Weights of a small GPT-style language model, trained from scratch on English Wikipedia.
Architecture: LayerNorm before each block, rotary positions, no biases in attention or MLP, tied embeddings.
Training: a variant of Adam for these matrices, 115M tokens, 7032 steps.
Each number is 128 + 24 x the weight over the matrix's rms, rounded and kept within 0 to 255. Layers, rows and columns count from 0.

# layer 4 MLP down, 96x384, rms 0.113, rows 0-92, columns 352-383
[[145 163 121 134 135 143 158 153 178 115 144  94 173 129 144  91 125 182 175 121 146 116 140 166  97 114  78 113 153 139 144 134]
 [ 69 150 147 141 118 116 125 123 137 131 117 112 177 156  97 147 138 149 140 153 144 120 122 152 107 168 146 118 142 109 162 120]
 [129 161 116 126 110 123 104 105  98 137 112 141 114 141 130 127  97 131 149 142 142 165 107 108 122 110 117 122  86 129 150 120]
 [135 132 151 169  76 136 177 172 141 128 101  70 137 103  55 114 155 111 143 136  75 121  84  91 135 153 107 121 151 100 112 133]
 [112 133 116 128 118 125 173 109 127 105 160 112  81 161 141 168 137 103  78 139 141 161 131 108 121  80 129 127 140  85 123 145]
 [165 130 112 101 125 120 114 142 135 126 141 102  71 121  97 166 152 119 137 164 133 108 136 150 130 113  70 137 129 105 166 152]
 [155 151 113  85 123 156 130 109 127 145 144 126  91 127 118 137  98 131 136 112 144 142 137 132  87 191 165 183 126 131 146 127]
 [109 146 152 133 101 105 120 130 160 173 110 147  93 137 135 113 126 114 161 132 121 184 155  82 112 149 151 125 163 108 143  83]
 [142 130 109 144  82 150 123 130 126 112 110 102 105 152 135 133 158 144 128 155  98 111 116 133 149 148 162 189 145 127  62 122]
 [154 123 131 191  94 140 114 165 113 152 122  90 106 147 117 103 168 137 117 114 127 159 118 133 106 128 106 152 145 110 107 166]
 [ 93  94 141 142  82 140 116 136 107 167 114 153 138 144 136 140  71  97 151 158 124 120 145 122 117 159 112 104 155 136 110 103]
 [160 141 139 115 142 162 156 169 149 166 127 110 131 117 132 122 167 142 118 148 155 162 135 147 130  99 158 137 118 144 110 181]
 [ 84 147 124 152 177 122 116  91 126 128  98 108 124 132 111 140 146 137  86 114 141 106 109 144 108 178 136 165 135 108 119  89]
 [134 124 114 116 136 164 108  97 145 148 111 138 124 133 129 172 129  98 142 132 110 127 177 120  96 156 117 122 124 157 108 126]
 [ 99 105 167 183 165 100 146 156 131 149 138 168 103 146 124 126 143 138 133 117 141 128  96 117 133 122  90 140 149 134 171  93]
 [186 109 148 106 108 122 140 138 146 127 153 105 102 124 119 157 105 154 103 144  90 109 125 118 152 146 156 113 128 160 161 118]
 [163 120 106 139 133 141 117 108 133 125 103 144 121 157 140 121  90 133 132 107 165 121  93 164 139 100  95 149 121 167 136 164]
 [140 138 133 115 155 132 122 112  95 132 100 136 135 138 118 120 126 138 123  96 110  94 121 105 120  98 132 111 151 110 102 122]
 [166 119 182 121 120 136 153 138 134 163 107  73 174 178 102 116  84  93 133 141 160 121 140 124 150 134  86 115 151 191  97 198]
 [115 106 144 113 109 112 182 114 137 168 172 106 156 144  99 150 138 108 112 137 129  90 142 136 129 105  78 130 115 128 131 107]
 [141  93 102 148 108 145 117 128 145  98 149 119 179 165 103 141 116 130 131 123 116 162 115 156 125 171 129 133 106 152 155 177]
 [125 137 156 180 169 112 159  90 154 120 107 153 124 134 160 100 183 148 167 127 140 136 160 130 158  86 141  99  60 113 152 122]
 [143 171 146  79  71  93 160 113 122 116 142 154 146 131  85 122  66 123  96 130 154 146 147 115 146 110 132 108 129 107 146 154]
 [131 143 125 157 108 175 151 121 161  98 183 122  99  89 158 102 164 137 177  99 129  76  96 119 129 111 111 159 106 140 125 129]
 [ 96 132  89 109 155 123 122 155 109  92 126 102 143 137 131 142 105  58 129  99 107 178 116 140 175 119 138 100 125 108 111 114]
 [111 106 134 147 104 138 121 120 132 107  96 140  96 128 136 138  88 137 110 130  96 145 108 120 141 125  89 112 154 133 152 142]
 [147 138 106 114 115 103  80 102 109 149 160 110 113 114 134 141 111 145 152  97 145  94 106  81 113 154 109 139 143 132 116 179]
 [111  99 112 140 120 110 107 107 102 150 123 155 171 147 150  94 159 138 158 127 122 136 131 126 145 144 143 149 105 142 134 142]
 [138 148 141 120 115  80 145 100 117 145 140 107 141 133 128 133  75 121 139  99 128 152 131 113 103 163 136 144 135 139 157 132]
 [137  92 106 120 156  86 116  99 102  98 102 125  84  86 150 124 152  94 119 124 150 160 130 104 146 138 128 115  89 160 105  83]
 [155 111  85 129 171 126 127 140 142 128 106 114 106  79 153 109 175 119 106 138 110 116 123 112 128 105 109 105  89 136 114 105]
 [147 129  90 140 100 114 171 144  90 141 142 119 114 113 120 132 128 133 130 124 141 122 118 138 105  86 111 120 141 137 116 126]
 [128 158 164 111 117 104 147 135 124 139 129 132 109 116 139 107 149 137 127 154 152  96 159  88 101 142  95 154 104 110 122 205]
 [124 112 106 130 124  92 170 142 147 140  85  99 137 106 112 137 109  75 143  97 156 114 158 151 141 141  90 114 112 142 140 123]
 [ 85 125 109 103 151 115  60 177 163 110  93 139 126 114 112 124 123  95 122 149 116 175 147 156 144 134 167  98 141  98 111 123]
 [172 142 139 103 146 114 126 121 105 116 123 120 162 135 125 141 109 103 141 167 104 144 137 106 139 134 113 125 148 118 116 131]
 [118 145 117 132 103 129 119 117 132  88 119 155 134 130 137 143  94  82 111 114 153 150  97 141 146 107 112 125 118 108 119 130]
 [172 107 111 126  65 116 116 152 127 145 151  88 155 139 126 132 149 175 156 115 127 110 140 129 108 125 185  74 149 153 126 118]
 [116 129 125 121 113 150 128 130 120 111 127 152 161  88  85 116 147 153 138  90 104 128 156 110 129 150 161 137 143 117 128 129]
 [187 121 107  56 146 105 127 154  94 111 155  92 139 132 105 106 176 144 128 131 137 158 127 153 178 152 128  85 131 125 107 148]
 [ 95 173 134 119 113 130 149 147 159 130 109 124  86 106 113 128 138 127 142 133 132 132  74 123 101  94 143  98 128  97 113 114]
 [ 97 112 139 147 127 126 124 111 112 161 132 120 125 136 171 142 126 124 141 140 101 133 109 128 155  75 113 128 156 158 116 139]
 [117 122 113 127 118 142  93 104 128  86  94 120 160 103 144 113 145 119  79 136 155 119 132 175 144 122 107 161 118 115 158 102]
 [150 113 124 126  99 137 106 124 125 124 144 130 119 103 144 163 143 130 123 113 135 161 123 135 193  75 158 145 106 153 156 146]
 [124 136 134  97 130  85 141 119 149 125 155 123 162 121 114 114 148 127 133 145 140 155 132 106 157  78 110 174 139 128 173 156]
 [124 140 136 124 147 146 113 141 170 115 161 139 153 150 129  96 164  93 133 164 139 117 143 128 152 162 145 115 151 158 139 121]
 [149 125 147 108 172 127 110 161 130 134 155 109 127 153  95 145 147 127 146 116 153 104 178 139 131 102 103  83 128 145 138  93]
 [132 109 177 133 151 138 104 101 132 127 148  95 155 133 135 144 106 140 147 153 144  88 114 135 109 149 121 167 153 160  94 144]
 [105 136  88 127 109 145 111 135 162 126 106 166 162 152  72 160 112 134 105 142 160  87 107 131 140 145 109 176 120 148 114 123]
 [ 89 124 132 118 150 134 137 151 132 104  91 104  82 122 128 157 134 139 121 125 112 102 120 118 158  58  80  94 118 124 117 135]
 [120 158 130  88 109 118 191 121 124 157 139 125 141  95 142 130 126 119 137 126 122 111 119 117 150 155 102 137 145  96 139 142]
 [162 119 140 176 152 144  64 100 126  95 143 175 124 137 133 146 115 155 135 152 110 195 100 149 101 130 137 120  89 150 107 128]
 [164  86 112 109 125 136 155 148 112 112 152 130 134 112 104 117  88 112 137 130 125 183 126 121 156  89 113 130 137 132 148 104]
 [138 142 179 109 102 120 128 131 120 105 136  93  87 137 119 116 164 151 142 141 108 126 137 111 166 149 146  99 135 140  71 157]
 [163  73  90 126 129  93 108 131 102 112 127 139 166 136 136 118  68 133 121 118  94  85 133 138  95 160 138 125  96 128 145 120]
 [113 120 132 123 146 129 150 140 119  85  79 115 130 120 131 127  95 118 113  90 106 165  90 145 108 144 178 118 122 148 101 162]
 [132 168 109  97 179  93 101 120  80 137 185 125 143 128 174 175 131 137 104 162 118 104 117 116 121 125  90 130 138 127  74 129]
 [145 131 178 158 141 155  99 124 119 141 126 120 101 179 167 142 130 131 131 163 171 113 129 137  89  58 179 140 132 114 103 123]
 [113 147 123 125 127 119 143  93 129 102 192 107 132 137 101  93 169 101 113  79 149 101  84 113 147  90 105 114 129  83  88 139]
 [ 90  71 150 135 126 127 112 101 153 131 106 121 140 137 135 130  89 131  84 146 126 104 147 157 138 135 127  90 130 117 148 144]
 [132  99 118 160 154 119 106 128  93 134 144 129 138 111  91  81 125 147 125 110 138 104 148 117 137 118 140  87 112 122 106 101]
 [ 96 135 122 125 148 117 144 134 188 133 117 119 140 125 114 163 148 101 119 111 149  76 124 121 147 164 118 109  94 102 125 100]
 [156  77 142 130 145 160 114 105 149 130 135 143  92 156  96 107 112 117 107 108 138 119 153 129  75 136 140 129 149 134 172 135]
 [134 132 128 120 130 135 111 133  88 139 144 152 142 124 175  87 159 160 179  93 136 123 128 111 126 105 115 143  94 121 119 136]
 [117 177 151 146 144 126 172  91 128 136 148 128 117  98 110 177 158 126  88 147 147 121 161 157  88 143 147 153 127 129 135 131]
 [ 97 106 112 145 111 127 141 161 144 113 118 144 141  97 169  86 132 133 123 122 124 138 146 116 146 112 178 141  91 139 121 152]
 [145 149 164 134 161 150  88 136  96 122 121 160  55 138 138 158  93 172 137 121 139  86 131 108 135 144 185 122 177 152  70 111]
 [106 119 139 124 126 125 103 159 149 116 109 126  90 126 122 122 120 101 100 120 124 100 125 131  97  99 155 120 108 113 111 126]
 [124 114 143 161 129 116 137 124  73 103 109 106 111 133 137 138 140 139 118 135 114 154 125 151 101 142 131 161  98 137  98 138]
 [107 150 124  96  99 130 102 121 125 138 125 151 152 136 119 134 145  94 147 148 114 139 133 113 172 167  93 164 127 163 182 129]
 [104 158 133 117 147 142 139 152 129 147 160 143 145  91 142 142 172 103 136 122 136 116 107 140 125 121 139 154 132 105 136 114]
 [141 123 124 142 160 151 135 161 131 133 124 102 122 158 125 135  94 140 125 117 154 139 132 167 126 166 185 121 125 130 115 127]
 [104 131  91  51 195 132 110 110 107 138 165 122 164 114 148  83 112 146 120 125 101 171 111 148 101 112 152 126 132 133 119 124]
 [143 105  89 137 101 153 109 129 120 102 142 157 106  97 170 131 171 116 108 126 105 125  84 101 119 168  89 179 138 126 162 125]
 [100 112 146 109 155  84 161 125 131 183 137 151 123 131 163 106 122 115 160 138  71 131 136 116 122 112 154  79 164 105 132 118]
 [ 95 139 174 108 110 116 132 108 155 116 121 159 134 112 148 183 140 186 127 127 127 141 133 116 124 117 110  94 112 102 131 124]
 [116 150 136  87 160 130 108 141 141 140 134 132 147 143  84 112  73 132 109 110  71  79 165 126 125 171 133 143 147 105 161 122]
 [ 63 114  99 154 121 141 145 145 128  97 149 145 118 100 131 130 122 156 135 138 132  97 151 133  84 111 139  93 127 155  92 100]
 [122 151 128 131 110 130 133 137 104 113 117 140 138  92 122 103 138 163 100 138 124 176 174 140 114 109 166 101 123 114 120 138]
 [163 105 132 108 119 129 111 102 180 149 111 116 148 127 137 133 127  99 117 137 136 148 162 112 128 138 155 185 134 176 125 111]
 [129  85  96 169 144 119 136 140 109 134 110 153 110 138 130 147 151 112 157 158 148 102 149 175 123 120 107 162 133 112 145 112]
 [145  84 133 125 125 145 136  99  96 135 140 162 115 109 120  99 164 147 141 137 140 141 184 112 148 151 134 126 134 121 136 139]
 [122 138 107 139 156 116 105 107 119 137 138 142 140 115 117  80 124 128 120 104  80 126 113 121 143  98 126 196  87 114 133 135]
 [102 112 127 172 155 103 136 116 155 163 118 112 126 143 128 128 157 114 113 108 125 123 122 126 111 113 132 137 111 157 140 115]
 [135 128 121 134 145  80 132 142 118 128  88 144 117 140 143 112 179 104 121 104  83 103  99 114 125 211 162 155 143 168 153 107]
 [ 99 124 112 121 124 174 144 125 150 103 146 105 124 155 120  91  85 109 104 127 125 156 125 159 112 111 139 123 130 102 126 165]
 [164 116 112 140 135  95 155 113 106 157 137 148 110 139  95  90  26 137 116 117 101 121 133  79 121 209  93 123 129 143 149  90]
 [126 138 121 131 122 147 136 113  93 117 104 122 151 139 136 168 140 142 134 148 125 170  87 147 142 108 159 125 152  80 132 126]
 [127 159 115 125 129 141 144 156 133 136 127 156 135 133 173 138 125 158  83  89 130 102 154 159 104 153 113 142 134 119 112 108]
 [113 168 170 181 130 156 166 112 142 123 156 196 120 156 111 129  99 148  89 145 150  83 103 104 108  99 130  92 125 114 173  70]
 [148 178 175 135 140 127 108 138 125 135 117 139 139 130 143 147 106 133 152 131 148 146 135 143 141 129 110 126 129 106 129 129]
 [198 147 109 120 123 162 100 137 132 111  91 159  93 100 148 103 128 135 133 113  87 124 102  96 122 139 121 135 146 128 129 116]
 [128 105 119 147  87 168 122 136 115  80 116 137 146 111 158 178 185 160 159 154 145 124 151 120 180 141 113 132 122 121 135 160]]